Weights of a small GPT-style language model, trained from scratch on English Wikipedia: biases on query, key and value, norms scaled by depth.
Each number is 128 + 24 x the weight over its row's rms, rounded and kept within 0 to 255. Layers, rows and columns count from 0. The size above them is the row's rms in percent of the matrix's.

# layer 3 MLP down (transposed), 2048x512, rms 0.0902, rows 540-566, columns 384-511
size [102 105 106 103 101 108 103 103  95 102 100  99  90  92 101 103 100  94 102 104 106  93 102 104 104  97 110]
[[112  93 135 143 117 114 113  67 101 140 138 117 148 143 120 128 115 128 101 129 102 144 117 138  92 137 134  92 120 128 154  97 185 128 152  88 108 123 105 131 116 109 151 166 148 121 118 118 121 144 148 113 125  76 110 117 143 127 127 132  86 171 120 122 128 136  73 124  94 177 145 121 108  93 142 100  91  97 141  79 143 114 145  91 174 151 135 116  82 104 118  88 117 163 156 114 158 139 105 102  85 119 138 144 145 200 147 135 133 116 124 148 136 162 115 144 138 105 113 114 159 124 155 100 121  87 101 114]
 [122 137  96 122 185 138 102 107 125 125 130 124  70 116 128 123 148  95 164  86 115 115 146 140  86 149 146 129 121 136 100 145 127 140 147 122 100 119 148 131  94 107  95 100 136 115  95 116 141 129 138 115 140 117 133 117  91 120 113 107 164 154  96 105 118 127 117 131 141 135  66 149  91 117  80 114 121 138 123 133 102  50 138 168  95 106 138 120 131  81 127 149  98 131 147 114 129 127  94 131 138 115 131 162 111 164 131 154 166 121 194 132 100 188 131 119 121 114  98 141 128 125 126 134 145 112 120 166]
 [105 112 151  65 130 131 157 107 143  77 131 130 123 114 133 139 131 141 168 123 185  99 122 103 134 107 168 178 125 101 131 121 108 166 127 112 113 144  96 155 160  57 104 100 113 125 118 135 102 104 116 118 127 147 130 168 138 115 127  94 144 169  91 105 137 135 132 100 144 115 145 126 105 133 127 103 100  89 112 106 136 147 126 163 118 125 151 132 131 132 116 107 177 123 119 145 159 135 140 156 102 117 143  94 117 160  73 132 127 145 152 126 144 130 136 144 133 118 145 134  89 112  89 169 119 140 113  94]
 [188 141 149 135 133 127 113 153 106 137 119 146 129 152 141 146 135 148 151 168  89 127 167  87 135 114 137 134 142 136 138 136 104 109 101  96 173 159 110 133 116 128 128 159 165 156 123 141 108  80 117 135 118 132  94  99 125 130 151 172 132 157 115 115 127 145 171 132 145 173 120 155 148 106 117 105 132  97 115 142 108 139 131 170 118 140 116 155 134 173 128 116 111 180 105 104 119 186 150  96 148 149 101  91 162 123 107 127 131 136 137 139 155  78 111 133 137 146 108 116 158 112 127 147 111 158  95 131]
 [157  90 112 130 197 115 110 170 114 149 152 110 157 103 137 142 112 129 143 134 161 108  84 108 174 115 130 127 137 126 146 145 126 167  94 167 166 102  86 142 134 187 162 125 129 132  75 138 116 123 128 116  91 113  84 149  97 114 112 136 138 106 106 138 128 116 129 107 115  78 115 142 158 136 105 166 108  96  78  99 154  64 135 117 138 119 118 119 137 102 163 156 155 128 130 122 148  85  77 149 146 143 107 145 137 106 142  81  74 129 143 128 114 128 147 119 148 132 117 117 167 136 116 148 117 146 138 139]
 [116 122 168 126 123 152 110 118 142 104 134 186 124 100 117 132 148 149  81 140  81 147 113 102  78  84 116 131 118 104 129 106 139 112 169  92 186 119 107 146 154 106 110 126 170 113 127 133 150 144 166  90 116 135 123  94  78 154 122 124 115 146 125  78 133 133 143 120 100 142 141 107 130 129 106 153 165  94 106 194 120  92 111  79 127 188 140 103 100 129 125  94 143 122 152 146 179 113  79 175 124 103 151  90 122 118 152  68 138 160 166 129 132  68 112 114 120 137 113 140 116  81 121 142 103 108 139 108]
 [118 171 119  98 123  89 130 159 135  91 134 134 144 125 144 134 115 146 123 102 137  88 113 127 152  90 151 144  89 151 127  95 107 107 125 126 128 128 154 169 116 100  88 107 127 129 102 126 108 104  87 155 110 131 166 111 138 160 123  75  95 171 120  57 129 123 170 161 107 101 127 166 133 116 107 147 154 150 106 110 129 139 141  94 174 159  94 110 139 109 189  96 121 155 143 111 114 149 117 147 131 135 158 137 122 115 169 142 155 131 126 147 125 131 134 154 119 136 121 129 115 158 136 139 108 102  85  87]
 [106 151 139 146 116  51 133 130 132 125  87 160 136 110 132  95 126 122 131 117  98 127  94 157 121 136 123 167 137 144 137  75 154 117 112 105  96 148 110 123 141 139 127 133 115 129 105 137 133 121 158 157 155  97 134 157 112 127 128 117  87 143 160 169 130 110 107 123 136 145 168 102 140  99 130 116  96 166 131  91 136  86 115 143 143 176 163 171 119 142 104 102 150 110 144 124 127 155 125 141 181 127 147 181 109 132  77 153 223  93 135  88 106  70 138 133 166 134 116 173 119 138 123 137 147 122  80 130]
 [ 97  98 103 149 123  97 117  92 110  99 125  77 108 125 200 170 147 131 141 114 116 133 118 146 164 124 128 127  92  96 122  79 145 132 157  98 111  97 140 110 123 108 122 107 161 169 151 158 157 129 144 120 121  85  96 139 137 133  99 165  94 158 106 121 120 153 176 150 144 102 173 121 151 157  96  99 121 165 165  75 124  93 119 114 135 165 135 118 109  95 162 154 113 133 128 159 150 120 110 115 111 124 120 130 142 135 137 115 123 139 111 143  87 106 157 118  89 180 180  91 123  85 101 164 120 152 134 101]
 [144 125 132 129 122  89 135 193 137 146 107 150 163 128 150 132 164 148 102 148 120 146 141 123 125 127  78 119 120 107 114 144 126 101 135 129 132  93 146 125 111 151 109 129 126 108  93 150 170 142 118 154 102 125 113 153 136 147  88 112  95 122 106 104  68 145 144 124 114  91 145 147 111 115  96 180 131 121 129 168 126 116 120 104 146 102 156 118 145  89 137 179 141  92 128 153 128 102  90 131 182 105 120 149 149 144 151 104 129 119 116 155 142 118 119 116 132 113 144  88 175 106 141 113 162 123 131 129]
 [123 131 182 123 125 149 159 126 134 124 111 127 127 163 118 128 117 112 147 108 116 105 118 104 133 136 116 131 108 163 147 113 132 104 180  77  97 138 133 134 137 120  77 131 129  94 104  99 150 138 105 128 138 105 123 104 106 108 120 132 132 152 119 165 124  85 101 118 181 106  81 104 122 104 137 104 109 138 113  92 124 117 139 146 148  92 121 145 107 121 118 115 140  84 137 105 149 121  85 126 144  84 155 143 141 126 143 119 171  97 149  95 109 107 166 127 138 124 125 126 125 140 125 147 116 111 130 112]
 [172 125 146 128 132 127 121 103 143 137 132 123 126 133 123 165 161 141 120 115 120 125 118 138  98 129 144 129 104 136 122 144 171 129 122 112 124 117 126 147 156 155 139 126 117 108 174 126 153 155 143 134 150 159 119 176 141 116  98 134 108 100 140 118 122  85  70 165  85 127 164 136 112  92 116 149 126  95 137 109 147 161 151 138 118 163 158 115 126 157  53 146 144 137 135 135 193 134 151 142 153 121 116 141 177 151 134 102 184 155 151  83 107 117 109 149 112  96 101 175 142 125  89 144 125 125 119 119]
 [132 156 149 161 164 143 112 163 117 116 127 100 116  90  94 139 102 110 126 142 157  80  89 104 108 115 118 147 110 146 143 129  74  98 161 147 140 142 105 141  99  99 108 183 112 176 124  88 168 137 127 140 123 151 113  58 106 148 133 138 117 135 136 103 127 129 150  91 153 113 148 140 119 129  99 127 119 119 130 125  95 173 126 135 138  83 146 138 176  83 153 116 128 152 112 126 141 106 131 123 134 132 103 159 145 171 119 126 108 143 136 149  82 110 132 162 130 119 118 149 160 105 194 136 153 142 147 120]
 [161  62 102 156 135 170 121 145 140 124  84 164 133 109 119 160 130 136 113 120 124 112 106 149 126 146 143  98 129 117 114 138 105 120 118 170 137 164 122 124  93 130 107 119 136 151 136 139 140 178 147 104 115  83  95 149 113 100 141 105 145 109 133 116 108 129 123 133 130 149 138 161 113 164 132 129 114 102 157 155 141 105 138 153 112 134 113  87 167 131 163 152 166 140 148 116 129 145 142 145 119 135 123  97 155 110 105 107 128  74 126 140  85 123 171 161 143 164 129 107 123 134  76  99  91 146 119  83]
 [124  94 146 123  77 136 143 146 145 126 146 132 111 155 141 173 129 163 136 135 140 111  99 121 141 143 104 128 130 182  98 136 139 148 132 117  99 143 111 174 105 154 153 169 101 145 123 100 128  98  93  94 125 128 125 109 119 123 157 120 101  65  97 104 155 104 100 140 121 103 111 141 160 133 132 113 178 176 138 111 160 151 118 101 143 163 117 166 131 125 123  98 152 133 155 133 104 105 174 109  64 151 160 172 149 122 103 150  96 147 134 116 141  90 141 110 106 125 109 168 146 151 137 150 117 134  89 112]
 [123 138 104 149 120 137  81 158 132 114 137 131 157 129 120 165 141  96 139  92 131  80 125 131 112 125 112 141  74 153 142 130 145 140 180  88 172 123 116 154 186 118 144 123 139 106  93 102 124  88 131 114 175 131 122 120 116 112 104 158 152 150 134 127 110 101 107 138 131 145 125 122 122  97 118 101 145 135  89 184  92 137 172 146 137 162 154 126 145 112 141 109 104 121 148 143 135 126 108 136 135 143 147 161 136 129 174 131 145 138 132 116 148  86 180 152 144 119 134  90 146 117 130 112 124  96 110 104]
 [138 126 158 111 152 152 146 149 167 134 159 156 106 148 105  99 142 114 147 120 105 164 124  96 156  91 139  65 127 136 129 117 121 130 155 105 118 132 102  84 101 127 152  92 143 136  87 136 148 126 133 102 114 130 106 111 135 118 186 111 145 116 100 107  98  84 134  76 115 129  86  78 111 120 135 131 163 162 117 119 105 155  97 119 161  93  85 144 127 123 160 119 146 146 115 148 101 140 116  85 144 133  87 100 105 207 103 153 121 116  96 155 115 167 119 115  96 138 169 110 128 107  77  88 144 140 113 149]
 [102 131 145 123  95 100 135 129 118 137 176 137 109  99 127 160 107 126  91 136 137  74 128 122  57 184 123 164 158 132 118 148 115 110 156 124 140 152 113 140 154 104 146 146 150 110 110 170 136 126 114  90 133 146 101  92 123 151 127  98 135 165 124 185 147 152  92 101 120 130  77 143 116 178 147 142  96 186 129 126 106 140 109 133 134 115 112 126 151 142 112 131 139  90  96 174 106 116 130 150 144 137 127  85  98 146 140 187 166 153 127 169  86 128 138 108 116 136  98 177 193  97 143 176 120 142 134 113]
 [113 117 125 134 116 120 111 161 125  91 130 104 131 185 114 136 112 105 171  84 140 116 162 113 131 132 106 164 112 125 123 104 158 167 130 106 170 146 109 165 124 133  98 120 129 117 150 110  64 147 133 132 185 125 104 141 173  64 115 145 174 133 143 111  60  77 110 114 129 153 132 118 145 123 140 162 115 120 130 141 130 134 125 156 121 112 141 163  87 170 171 119  96 135 108  91 126 169  94 104 137 144 116  60 135 137 125  98  81 117  94 117 119 123 107 133  90 117  87 120 110 113 118 141 124 132 128 133]
 [105 108 101 139 161 106 138 102 127 119 125 109 114 131 158 161 123 150 141  62 130 117 134 134 153 133 138 121 131 134 131 141 120 147 197 171 154 151 152  97 121 106 144 125 112 137 110 163 152 132  87 113 131 136 131 157 115 112 135 181 124  92 146 193 139 129 153 124 176 117 125 131 124 153 159 115 157 170 131 138 122 113 123 161 108 156 141 161 129 118 146 125 132 123 153 107 129 138 127 164 153 143  69 138 153 107 145 152 165 120 128 121 142  91 102 126 105 110 128  86 123 106  84 127 135 129 148 156]
 [186 140 166 151 143 134 141 122 152  91 131 100 100 148  75 132 157 163 119  97 149 134 153  98 112 147 117 142 152 146 123 122 128 123 126 110 134  69 102 105 149 106 135 135  99 148 122  93 109 161  86 121  85 158 107 139 135  98 103 146 137 111 165 135 134 140 152 102 124 102  85 118 125 132 122 149 113 127  92 144 136 158 129 126 148 137 154 147 144 137 140 138  84 101 113 110 114 134 113 116 112 125 115 135 150 161 146 124 129  97 129  94 104 133 155 132 153 122 158 132 134 182 135 177 111 106  87 115]
 [152 134 145 152 106 131 133 136 117 149 148  97 187 117 123 127 150 111 128 122 152 114 165 128 156 110 166 130 116 128  72 141 121 136 106 132 155  98 144 160 145  97 156 173 135 134 114  82  95 130 147  97 103 192 145 113 133 162 120 128  98 177 139 119 146 119 115  81 158 145  90 179 128 146 136 133 110 144 140 133 124 165 102 101 139 111  80 154 140 120 155 145 152 136 138 120  89 117 165 145 110 135 149 115 103 138 146 124 131 103 119 104 112  87 155 134 130 126 141 102 139 133 154 117  79 130 125 107]
 [ 94 101 159  90 156 103 164 114 138 130 112  93 142 106 117 150 122 142 158 132 120 151 141 142 120 123 103 114 146  94 154 183 128 108 112  99  81 115 158 110 162 100 149 113 121 138  97 125 121 157  98 125 131 103 132 133 150 118 142 140 142 131 100 100 198 155 123 140 147 113 113 145 154 137 117 176 113 146 132 142 111 104 162 120 112 136 136 191 136  98 120 116 144 108 193 141 132 103 155 166 146 165  49  99 128 118 167  98  93  88  97 122 162  88 151 133 146 133 142 155  76 159 150 123 115 125 138  92]
 [101 129 149 147 126  83 111 134 186 123 104 163 112 121 126 146 101 165 149 149 144  96 151  88 139 120 150 121 120 155 129 135  94 120 147 156 159 126 155 129 118 103 147 139 135 110 114 134 136 118 169 140 152 130 112  96 111 177 102 128 123 133 159 150 140 124 127 127 134 160 123 162 167 149 142 154 141 118  68 166 119 103 114 123 130 105 115 122 138 186 100 126 138 118 109 125 125  87 137  99 109 147 127 161  90  89 120 110 139  89 140 158 104  92  96 135 144 176 121 101 153 121  99 124 113 202  96 125]
 [129 143 136  99 134 140 155 146 114 137 108 115  90 148 122 180 139 119 136 189 182 138 125 135  50 110 151 153  97 129 144 134 134 133 126 132 128 125 108 149  90 137 134 109 119 123  57 122 131 122 109 138 114 146 112 138 130 131  88 175 153 116 149 118 149 109 147 101 146 156 157  94 136 147 182 127 125 107 169 175 148 162 146 126 127 118 133 104 120 111 106 148 100 149 106 118 123 125 143 136 127 167 160 158 126 111 147 157 124 134 146 160 113 113 144 133 124 141 101 175  89 169 128 136 168 143 140 153]
 [156 171 143 106 159 149 140 139 137 143 132 127 145  95 177  75 156 115 113 154 113 130 114 125 108 124  96 137 100 138 119 151 180 135 144 131 151 133 134 140 118 131 105 133 152 148 160  99 155 120 125 107 132  82 151  89 156  84 129  79 116  94 120 126  94 158 122 120 115 103 119 129 107 127 116 162 148 124 134 147 125 180 108 119 131 115 151 117 111 118 145 107 179 137 129 154 141 146 135 106 141 105 144 133 110 116 123 154 110  92 109 121 125 118 144  97 119  92 144 139 124 101 107 153 157  93 193 131]
 [147 175 143 122 146 147 124 130 114 103 103 181 153  88  98 141 133  94 120 120 120 147 155 136  95  99 114 142 135 137 180 153 137 153  94 114 145  81 106 149 173 127 132 145 159 143 146 106 133 137 111 118 134 167 134 129 143 135 152 153 118 103 175 130 125 114 156 109 149  93 122 106 152 147  85 107 101 111  81 118 117 107 158 101 146 148 132 121 101 158 129  99 150 110  93 164 124 114 156 134 119 163  97 131 137 142 129  95 130 154 175  91 125 111 124 122 151 107 174 112  93 158 119 113 106 114 139 125]]
# layer 3 MLP up, 2048x512, rms 0.132, rows 541-567, columns 384-511
size [104 103 108 102 111 106 102  90 101  99  97  95  89 104  95  98  95 101 102 106  90 103 104 104  98 108 100]
[[112 150 114 131 120 124 125  85 111 145 135  92 131 173 134 142 182  97 115 166 114 154 155 141 113 107 136 126 109 119 114 138 130 134  68 126 151 163 117 123 140 126 134 157 145 128 123 107 123 140 158 124 113 169 152 104 186 156 143 105 128 161 128 124 148  98 134 127 113 140 179 136 129 149 125 137 116 115 139 161 176  93 145  97 128  94 103 165  96 185 124 101 141 130 159 168 144 164 138 106 118 178 132 124 154 167 175 129 102  92  98 132 160 113  97 117 153 125  95 134 124  97 153 123 125 128 139 101]
 [ 95 123 158  99  97 172 119 132 122 128 132 180 121 174 126 162 144 191 155 138 139 144 120 133 162  99 128 143 139 124 132 163 117 166 152 155 140 111 119 110 172 176 105 161 146 130 111 128  97 100 162 152 148  90 151 189 132 119  92 142 149 168 134 125 123 131 166 122 161 125  73 120  92 101 122 121 122 106 130 137 144 125 173 113 144 158 133 146 101 112  93 115  76 105 106 157 183 133 148 111 105 140 138 146  92 139 126 114  96 118 166 147 105 153 140  97 125 157 133 114 122 115 175 134 149 136 135 103]
 [100 114 142 114 110  70  56 104 120  92 135 101 113  94 126 122 101 178 113 122 146 128 138 105  95 114 155  86  97 148 131 122 157 139 113 131 113 112 167 172 135 173 109 160 155 135 131 142  72 105  89 126 162 109 108 140 133 194 152 121 135 123 138 156 120 124 117 125 112 153 178 116 145 152 150  91 115 171 147 150 115 103 118 137 129 125 124 122 145 141 126 156 100 141 112 113 156 159 119 141 143 105 114 129  87 133 181 111 111 111 144 127 128 120 119 112 140 154 117 109 158 106 131 127  86 138 179 133]
 [ 84 151  82 112 147 118 137 137 128 119 154 127  98 113 122 135 151  88 117 128 142 158 172  99 124 132 128 130  99 123 121 152 137 147 131 151 100  86 133 105 108 123 170 128 141 181 131 117 176 118 109 149 165 146 179 138 140 135 154  95 142 132 150 167 117 107 120  65 112 113 138 141 137 141  75 124 104 112 127 100 121 137 102  79 123 124 136 142 139 117 166 145 121 119 137 144 136 140 137 137  83 148 168 145 172 148 141 119 145 127 114 135 149 150 121  99  91 147 144 156 109 132 155 146 100 121 107  92]
 [133 116 164 113 146 100 129 169 131 120  84 145  83 120 125 102 138 165 148 141 101 118  92 120 108 132 125 131  86 130 149 104 128 123 130  85 117 130 108 126 125 144 141 123 166 144 145  97 137 122 144 129 158 139 120 121 119 116 122  76 120 123 137 143 119 132  86 133 128 123 135  74  84 159  97 113 192 155 128 149 139 148  85 138 116 137 127 132 132 113 112 135 156 123 169 210 116 135 141 125  74  96 128 175 134 121 132  92 150 127 140 115 137 141  84  97 111 124 105 152 110  94 121 156 123 173 107 129]
 [137  64 147 159  90 108 110 165 127 113 117 132  98 112 123 136  84  87 106 100 148  97 117 134 115 130 179 116 132  90 140 132 150 151 123 165 138  82 132 112 139 154 101 140 154 116 136 113 133 126 128  70 155 180 112 161 149 125 133 118 157 120 137 110 166 128 111 151 143 110 132 128  86 162 110 154  97 115 116 128 128 124 131 123 114 152 126 140 146 158  96 111 139 109 171  92 113 124 121 133 120 110 136 141 123 135  99 117 120 135  88 106 108 106 167 117 131  99 127  82 113 154 130 105 123 114 123 108]
 [ 80 152 101 168 135 122 153 125 132 144 168 188 125 104 168 119 136 149 111 161 118  82  93 125 170 148 127 143 140 141 135 148  87 105 151  72 144 137 132 166 149 135 151 113 154 130 111 132 123 104  90 152  76 127 162  72 120  68  87 180 129  97 124  87  90  89  96  88 147 111 146 125 125 120 118  95 129 110 157 171 125  90  93 117 181 114 174 108 180 169 140 109 127 119 149 126 146  99 165 116 140 134 126 128 113  71 131 123 133 179 156 158  97 122 165 126  94 111 101 121 140 223 144 130 121 142 118 134]
 [134 137 116 112 142  91 139 113  85 174 166 157 122 151 118 144 114 152 112  87 103 142 185 128 106 142 162 164 139 112 122 135 131 179  92 164 112  87 109 114 111 136 138 137 103 162 123  92 136 141 137 139 126  90 113 166 122 115 132 116 172  76 121 125 114 114 126 153 107 125 118 125 150 153 101 156 138 144 150 178 149  79 153 124 172 163 121 116 111 115 110  89 130 140 119  93 149 105 179 124 156 152  97 136 104  77 134 119  91  93 153 122 127 134  76 162 112 129 198  62 138 126 123 143  98  71 110 115]
 [ 64 113 126 126 137 132 177 118 110 160 120 160 140 110 125 123  94 147 156  98 124 104 158 143 111  87  88 136 107 139  84 142 126 151 104 117 124 102 107 125 136 176 139 158 127 148 113 117 177 141 108  67 138 143 144 149 121 131 150 119 151 123 141 112 104 139 105 191 125 133 155  74 131 123  95 158 109 165 107 126 138 127 115 145 139 102 130 133 131 108 122 127 100 151 128 153 138 151 120 138 131 127 110  97 113 139 150 146 106 137 125 150 131 131 176 131 101  72 121 133 145 177 149  86 102 159  86 155]
 [127 103 164 157 167 150 138 109 145 176 106 134 115 136 178 145 139 140 106 170 164 166 115 127 124 147 130 117 184 128 165 105 109 131 148 113 107 122 119 117  97 112 100 153 142 121  89 164  93 109 128 147 141 139 145 111  88 121 126 144 149 105 138 139 132 106  88 107 116 119 158 139 108 114 122 112 136 128 151 126 123  91 157 113 138 106 113 139 153 129 121 128  93 128 142 127 119 138 139 140 141  94 111 134 177 169 140 111 107 149 117 119 136 161 126 140 158 111 100 143 130 126 126 125 102 146 123 170]
 [105 154 121 124 125 149 165 112 115 135 133 108 130 103 122  98 114 125 134 118 120 113 128 151 134  97 143 164 185 126 153 149 153 120 126 124 119 124 108 118 157 153  68 114 105 127 106 135 128 107 113 145 138 100 147 158 134 142 115 137 138 114 166 158  92 184 123 176 121 141 115 131 157 107 143 123 143 116 124 154 135 125 118 103 126 108 129 138 155 138 115 166 109 130 118  71 131 135 141 153 154  89 131 122 147 138 105 110 138 103 132 120 176  67 120 149 126  82 102  96 120 118 139 142 105 121 103 144]
 [119 101 122 167 120 147 137 150 165  82 111 150 125 185 116 104 134 139 160 165 133 130 143 133 151  83 114 129 143 139 109 136 135 125 160 122 139 124 137 163 131  99 105 146 146 165 157 174 161 127 131 116 120 131 159 164 119  88 134 107 150 113 140 138 103 113  87 101 130 138 127 112 159 121  97 121 143 145  84 129  90 120 132 108 180 133 157 143 124 124 136 156 132  99 113 151 121 140 131 168 120 149 161 135 124 124 129 142 128 152 114  99 130 140  69 124 147 145  85 126 112 107 197 131 111 138 141 133]
 [117 107 162 112 131 158  96 105 113 113  92 129 138 127 150 127 122 121 114 117 110 130 131 127 153 147 165 130  94 151 130 131 157 140 106 156 158 106 134 157 138 145 128 130 152 122 141 120 141 111 125 127 125 149 122 102 165 175 166 163 165 109 121 144 126 107  97 135 117 157 153 117 137 134 180 108 109  84 129 171 130  58 119 134 115 163 159 125 161 148 133 124 122 109 129 109 126 157 140 108 120 143 120 143 132 160 168 141 122 105 160 145  65 139 148 125 158 128 107  94 161 107 116 126  98 182  89 152]
 [115 153 113 140 122 153 105 139  81 151 188 163 115  84 126 120 125 134 125 119 133 122 164 132 113 108 116 173 161 129 114 124 142 135 129 122 165 132 126 162 118  98 138 151 126 114  77 162 114 132  96 106 155 132  86  85 132 103  86 103 116 188 108 112 136 101 126 113 118 149 119 132 119 140  87 129 116  99 143  93 112 121 118 173 148 126 112 131 187  81 128 150 119 122 137 136 142 119 141 122 150  92 155 112  97 179 127 113 125  85 155  67 146 128 142 140 145 135 102 147 110  95 127 109 125 107  98  92]
 [140 111 154 125 182 122  99 134 103 141 167 193 106 135 139 105 104 150 177 165 107 136 118 135 174 113 123 100 113 127 133 137 132 150 121 106  85 141 127 153 101 125 146 127 175 128 110 122 127 112 141 170 135 145 105 112  95 148 136 135 148  94 113 118 121 137 134 112 143 120  87 134 153 121  98 136 147 150 140 140 115 143 113 100 128 195 219  66 114  60  97 117 106 134  90 133 144 122 163 135  99 149 154 102 118 118 169 158 125  81 134  78 117 116 100 147 109 114 117 136 175 113 107 142 119 161 128  55]
 [131 125 110 121 127 103 194 146 135 130 118 168 116 170 104 118 165 138 129  94  53 149 137 127 124 138 154 134 171 119 132 136  89  79 120 134 123 143 156 106 159 150 135 106 171 129 171 114 130 156 122 129 161 167 124 158 122 114 192 121 164 165 118 171 155  84 172 142 190 143 103 111 137 157 139 148 132 135 107 135 150 117 143 140 138 113 125 169 163 138 121 152 125 149 163 150 140 117  91 134 104 117 136 120 109 142  95 113 120 127  96 141  82 133 161 114  77 149  93 129 120 129 147 123  91 128 120 180]
 [137  96 120 141 119 118 151 138 138 111 121 153 111 128 146 141 134  81 106  70 120 125 130 126 143  71 112 132 123 177  90 136 123 131 165 151 136 135 183  88 122 131 110 167 163 123 134 140  91  98 151 120 124 131 104 107 150 111 161 152 167 136 117 143 135  86 149 159 167 168 132 131 131 118 137 130 102  72 116 114 117  88 116 141 109 154 144 110 111 152 115  93 128 139 156 128 140  99 140 130 121  99 145 112 167 147  87 113  99 169 142 136 136 141 108 125 116 107 145 122 101  96 127 134 102 132 118 167]
 [151 165 128 101 102 130 175 144 118  95 125 135 153 157 222 139 131 129 137 182 125 138 128  99 173 164 180 123 132  87 107 119 162 144 113  87 140 115 179 161 101 134 117 185 133 164 136 133  89  66 137 141 108 131 145 128  67 141 120 123 153 130 101 141  98 138 128 133 108  93 143 136 153 152 118 129 134 135 110 115 128 180 125 147 128 128 111 117 163  83 137 115 128 158 111 162 116 147 129 125 137 101  54 112 109 167 143 164 122 114 134 109 107 121 103 132 122 113 118 124 139 109 139 143 102 126  91 118]
 [122 152 146 148  96 145 140 118 120 101  93 132 145 166 150 124 128 149 131 118 119 107 137  98 184  89 158 131 157  97 148 103 123  89 130  82 160 137 132 137 122 120 145 106 116 141 152 137 135 105  83 165 101  95 144 153 131 172 121 121 147 158 130 211 154 132  83  84 139 154 140 111 117  97 128 131 101 144 140 115 117 161 116 132 108 166  87 160 109 119 122 150 127  66 121 170 114 141 146 101 124 180 138 140 106 133 117 139 108  89 127  92  92 148 140 130 153 115 151 145 203  99 146 165 125 150 154  97]
 [119 102  73 159 137 113 144 120 120 150 136 119 117 164 134 106 134  89  81 122 149  84 146 157 145 105 106 134 121 123 137 143 105 107 213 112 120 146 121 100 136 161  90 106 147 135 138 144 131  86 158 127 133 126 171  99 153 136 128 124 138 147  59 101  98 159 162 150 138 145 113 165 127 152 133 113 130 149 139 125  93 176 173 121 106 149 140 135 162  99 152 127 119 132 112 150 117 129 173 111 125 137 140 133 101 119 120 135 134 136  99 147 180 112 132 134 120 128  85 125 115 131 123 108 112 130 142 155]
 [113 159 118 109 132 133 144 157 119 121 167 118 114 176 135 147 161  99 104  86 114  80 124 113 133 108 158  94 178 105 149 134 142 167 123 104 136 118 112 130 116 124 158 134 137 148 150 162 127 177 131 137 132 110 104 161 140 138 101 101 108 118 139 134 103 161  98 117 154 132  98 131 175 142 130  95 131 121 148 119 120 134 131 140 111 118 132  79 154 138 129 166 127 115 150 104  83 120 171 109 109 133  92 106 131 144  90 141 107 115 160 152 162 123 153 114 116 139 131 119 135 102 135 150 132  99 143 173]
 [129 118 103 120 114 138 140 138 117 146 143 147 115 141 152 124 114 126 179 120 134 135 122  94  90 116 116 133 123 163 100  74  92  99 124 137 106 105  70 138 144 135 142  83 158 138 158 138 102 125 166 176  98 143 137 181 115 100 122 131 104 105 131 112 111  99 145 128  93 148 126 125 166 149 150 143 143 118 117 135  90 135 132 195 120 150 101 115 127 107 109 120 164 102 126 114 113 112 149  72  67 135 150  91 106 113 130 122 138 116 128 148 112 129 112  89 102 147 151 101  93 143 116 152 140 125 142  93]
 [159 135  97 145 137  92 138 133 150 117 126 159 114 156 145 160  98 170 125 122  96 123 140 149 140 116 113  93  82 133 126 135 184 139 158 136 158  91 128 122 112 149 174 180 146 115  90  61  96 167 157  99 139 148 120 101 107 194 123 166 116 111 122 124 162 155 133  95 149 132 130 124 115 125 154 179 125 116 145 123  94 119 130 124 138 103  95 116 149 164 156 127  93 131 145  92 162 104 102 125 140 140 117 128 151 183 121 147 115 146 144 126 111 113 107 130 140 157 137  94 129 168 117 130 153 139 126 137]
 [ 90 109 140 134 141 150 104 147 129 104  98 147 123 108 170 123 101  78  96 104 142 119 166 132 140 142 133 154  82 116 144 126 155 148 132 103 133 158  99 160 133 157 124 149 121 111 124 118 120 117 112 125  97  92 155 116 149  62  98 132 144  96 172 115 115 138 155 126 132 130 100 138 114 128 132 156  82 129 111 141 141 154 172 123 175 127 115 102 135 121  98 151 153  99 150 173 105 126 168 146 107 120 134 149  61 144 156 121 126  94 149 133 153 120  92  87 162 101  94 103 117 119 107 141 135 156 121 157]
 [120 111 102 104 178 131 144 106 124 154 110 132 110 143 136 120 103 150  72  96 166 115 101 120 154 139 124 100 106 101 114  76 181 123 122 129 122 104 116  72 138 139 115 125 127 160 122 126 125 120 123 108 167 129 135 146 113 105 188 158 123 115 129 118 117 131 127 139 134 122 131 132 125 166  49 107 121 102 104 135 164 118 139 133 152 148 156 156 103 120 141 127 166 132 164 171 111 124 163 109 126 136 194 116 122 111 116 114 103 134 163 133 138  90 152 153 171  66  97 125 118 108 141 117 137 110 137 151]
 [137  85  88 111 102 141 123 152  94 123 141 135 100 128 157 131 110 121  77 129 146 164 120 139  94 137 121 156 138 135 123  91 115 126 146 129 127 107 120 167 109 125 121 160 108 138 130 124 164 109 117 152 119 103 168 140 167 142 117 106 116 107  91 116 138 124 121 108 139 126 144 137  82 156 120 122 107 160 158 115 107 128 120 118 121 131 133 142 123 132 163 115 151 146 109 115 127 151 154 120 137 153 140 128 153 143 124 165 145 150 115 164 132  95 137 178 132  88  95 113 133 111 146 120 169  85 105 127]
 [119  95  94 125 131 133 132 102 114 144 166  85 125 109 130 150 126 176 132 134 127 131 129 110 110  99 165 143 128 108  93 132 144 145 109 138  97  73 145  97 119 139 158 160 159 147 131 122 103 138 144  95  99  76 133 124 120 102 142  98 115 139 132 153 135 138 113 122 101 141 142 120 186 106 138  83 122 135 129 115  87 143 156 153 127  99 115 149 147 133 111 132 147 134 118 136 110  91 147 103 110 141 136 136  92 138 128 158 171 132 124 124 147 119 123 109  87 128 132 133 144  91 155  78 144 138 145 108]]